config.yaml
n_layer: 16
d_model: 192
n_head: 2
n_kv_head: 2
head_dim: 96
d_mlp: 1536
vocab_size: 1024
activation: "relu"
norm: "layernorm"
norm_place: "pre"
norm_eps: 1e-06
positions: "learned"
qk_norm: false
attn_scale: 0.102
bias: "all"
tie_embeddings: true
parallel_block: false
init: "normal"
init_std_qkv: 0.0201
init_std_o: 0.00356
init_std_up: 0.0201
init_std_down: 0.00356
optimizer: "muon_variant"
lr: 0.00676
lr_mult_o: 4.0
beta1: 0.95
lr_head: 0.00789
grad_clip: 2.0
warmup_steps: 200
schedule: "wsd"
decay_fraction: 0.884
decay_shape: "linear"
final_lr_fraction: 0.1
batch_tokens: [65536, 131072, 262144]
seq_len: 768
doc_mask: true
train_tokens: 407000000
steps: 2741
dataset: "wikipedia_en"
Each number is 500 + 40 x the weight over its row's rms, rounded and kept within 0 to 999. Layers, rows and columns count from 0. Numbers have three digits each. The size before them is the row's rms in percent of the matrix's.

# layer 10 MLP down (transposed), 1536x192, rms 0.0446, rows 1530-1535, columns 0-191
100:556515460470550474550499487493487536416506493583500426492518555482543534458531511516516568494479499484487542437520547478523434489537591543579504490485511500546492475444564512425504452506475364488500467532510557475486464535529516563493541521535436533507481498479437453538517492505528525520465462419482481482521532510556447506532453517478559625489517437440463455533462547643531484484479452542482541518464470491513488548531525479475523491439476440544473525454447497474493486469536513525549513558495500456465475472487441481471468506488552461533468497540470465544467525550568506432
103:516542498514470522391451503476552499490540475494478436522550490503447467515503478504477548504547506528523470539430520546490570519512423527517548347605499538535468552438485465509580558482447436461486516530541518511517420608467521463525512531498532431440552502525512511412525522488525558496580513532518431469560491477536490495516543492449478429468482492462404519489478518525457483571453550487499504495506518490471509436463498517487422527522472490446524494468522550525536524539505480538537559544526459440525490464586464512528512472531470512490438471508560510499483481475525521486
099:442451517569475503499499557558468488431468556484478493554478456518548442449549513408484505476537531477531468477507500545567548535487448522556543543497511483494456465520506490475546480555515494561532486439467443474508398480430541486513514541502420504549461535511502541441463433545476493507482372510530512483530482616485500508475525452494512515424452478501505466541524453558477513492424532477574519471594574499449492534486483501461448488536448529468481522545578533525452555491468539502526540451483495523462478511513515507476496564481500416569540467454473479541495501566563506511
094:499502463554463437524538533462615541414483565524536485582470453461491476450475464480473510509519559494529525486540583514429441479515551472467482516517493517476555469483444516499457484493457520537517512517507501534527470536483477534466494498446450532506526531487478425575547522582482503517468472545567515480531447495417461425513460594451476510579530496569423530490600511520519467491499535526447549484406472495547508548539446574486489433487454486509520480509548458483430508540553450478501511456548478480541476505475497519491530491549479492438522466495512483500615532472458503447
102:477542576518556507460507566477557499489505519539513493546517509461567455465565507526552540508507523505485495481479492458518431512421462480478484508463586536564548505502552436467505534556619522480545541477460519469540452534400580505515490478530524567517499537521519541507540496503424494463460524486497454485439441429499492501490533511457490508526429443468529460553465517485428450428475473479464452493568442511526521502475450435519499407534469523500572468616523472489501478493492513510482472473490468515514517526498534474511459547508488497448596516542562471525466491379522484528
095:474544500571540486486431563488519518520497477480488576567422521445527497524551522499454460443443555508543460473555464597472565503547549546450438543500488507532492476470490437508489517485579537475468467533457495465562466535491481478481491573432534452457439483534458431445549517442475520445528520542546497437528527462507517465463422505495513529473485552561415532519529475566492462433535543493491554484492444499507520546464477514486437572541497497518469505518510528497484427520496566522480506489478547430517605471485519539557477540530541478475427455562438489531478479551522466484
# layer 10 MLP up, 1536x192, rms 0.119, rows 1531-1535, columns 0-191
098:495516529497495551522489445527478493530487483495552479481477571541463505573505424608505499495520500561511528466526547516555481419494471480558469521466490474424505528463435492452494484532467548557514468508534470528504532522562509511495425453469484482547472506468422516482521538441430409536556497467469467602466515502587507516504470586484563463452559518476537546550500451465429398506545536499514503574508536530468531555485519436469523479453533476491517453502589468510487579440455448555547430481486571490497438497546509467486479550482511459475485556455520498501523453480501516486
100:461536535500473549539492502557441429547416511489547485509583570448562507541529442550554450539489491565565459483404482486507564527530541513499405508502486469448503531512534510487468506466490444518467552514524507549465514527472497436517524469506552475520475544495428539457453418482500474535524480503482458535518469471503428471467520441571561477447406556495483538485480493516502479564534446448562499549552479446522545475492510497399489473502533514541545520518547510437548498455461509510422565464542528469451476499530495514520556421469530475551527443523543492441530507449494533533
094:496524474441489501508517493549467603513483424493460517534492534485577415451429541507510515484539501493480472552532551484457500512416491436508492493522509452556551454559572455481503525567500530430471473540498520505522543491571484506508410458482467508519556419521564462519496498469510539577531519537469518453537433506439514499492513529443542420456544509547437483466445505518485563541506469515558516562427491530552549547597511460411525480467495518538451449501444470483457432446538534501482499514483469534536512518483454495433431518535472501464465476534549456522493533568499475533
102:496486429447481470519431466495497564529503477521522493579518522475470488501451432458482534510488434545512545558573498455393444454571480566543505482512525569544499497506483500492449474495514531502465538533507460472446470424529519406504490485525522432502497469481478507495474464523522516499541484553463518476561548579502459587475503515430482496474493512517513514450493482530488490490552508453572536459485496406508459450495507452531501559483539419513527575481551504496454503455513464566511438476522484491523535419554480487427534510564508555554541500467519523429541601572579469500
091:522528465459426506484580479496490423479455504470550528534578408560492457495553451480467523520482608516481576501474488432510513442523587550472509489503502488506453548542461540465452476509440544540485525492557504556483482482494430531633542489474582485467539557463519512479485501536440566434576415495530477467559513512457484496588483493487530531469506504461513491515492481535466504524472500478469483472472481510471539567540496466521545542490405497453496519450506479562492461461462483420530537569547548509472462511455466466475569457496501485499493517501471464454519511544580500483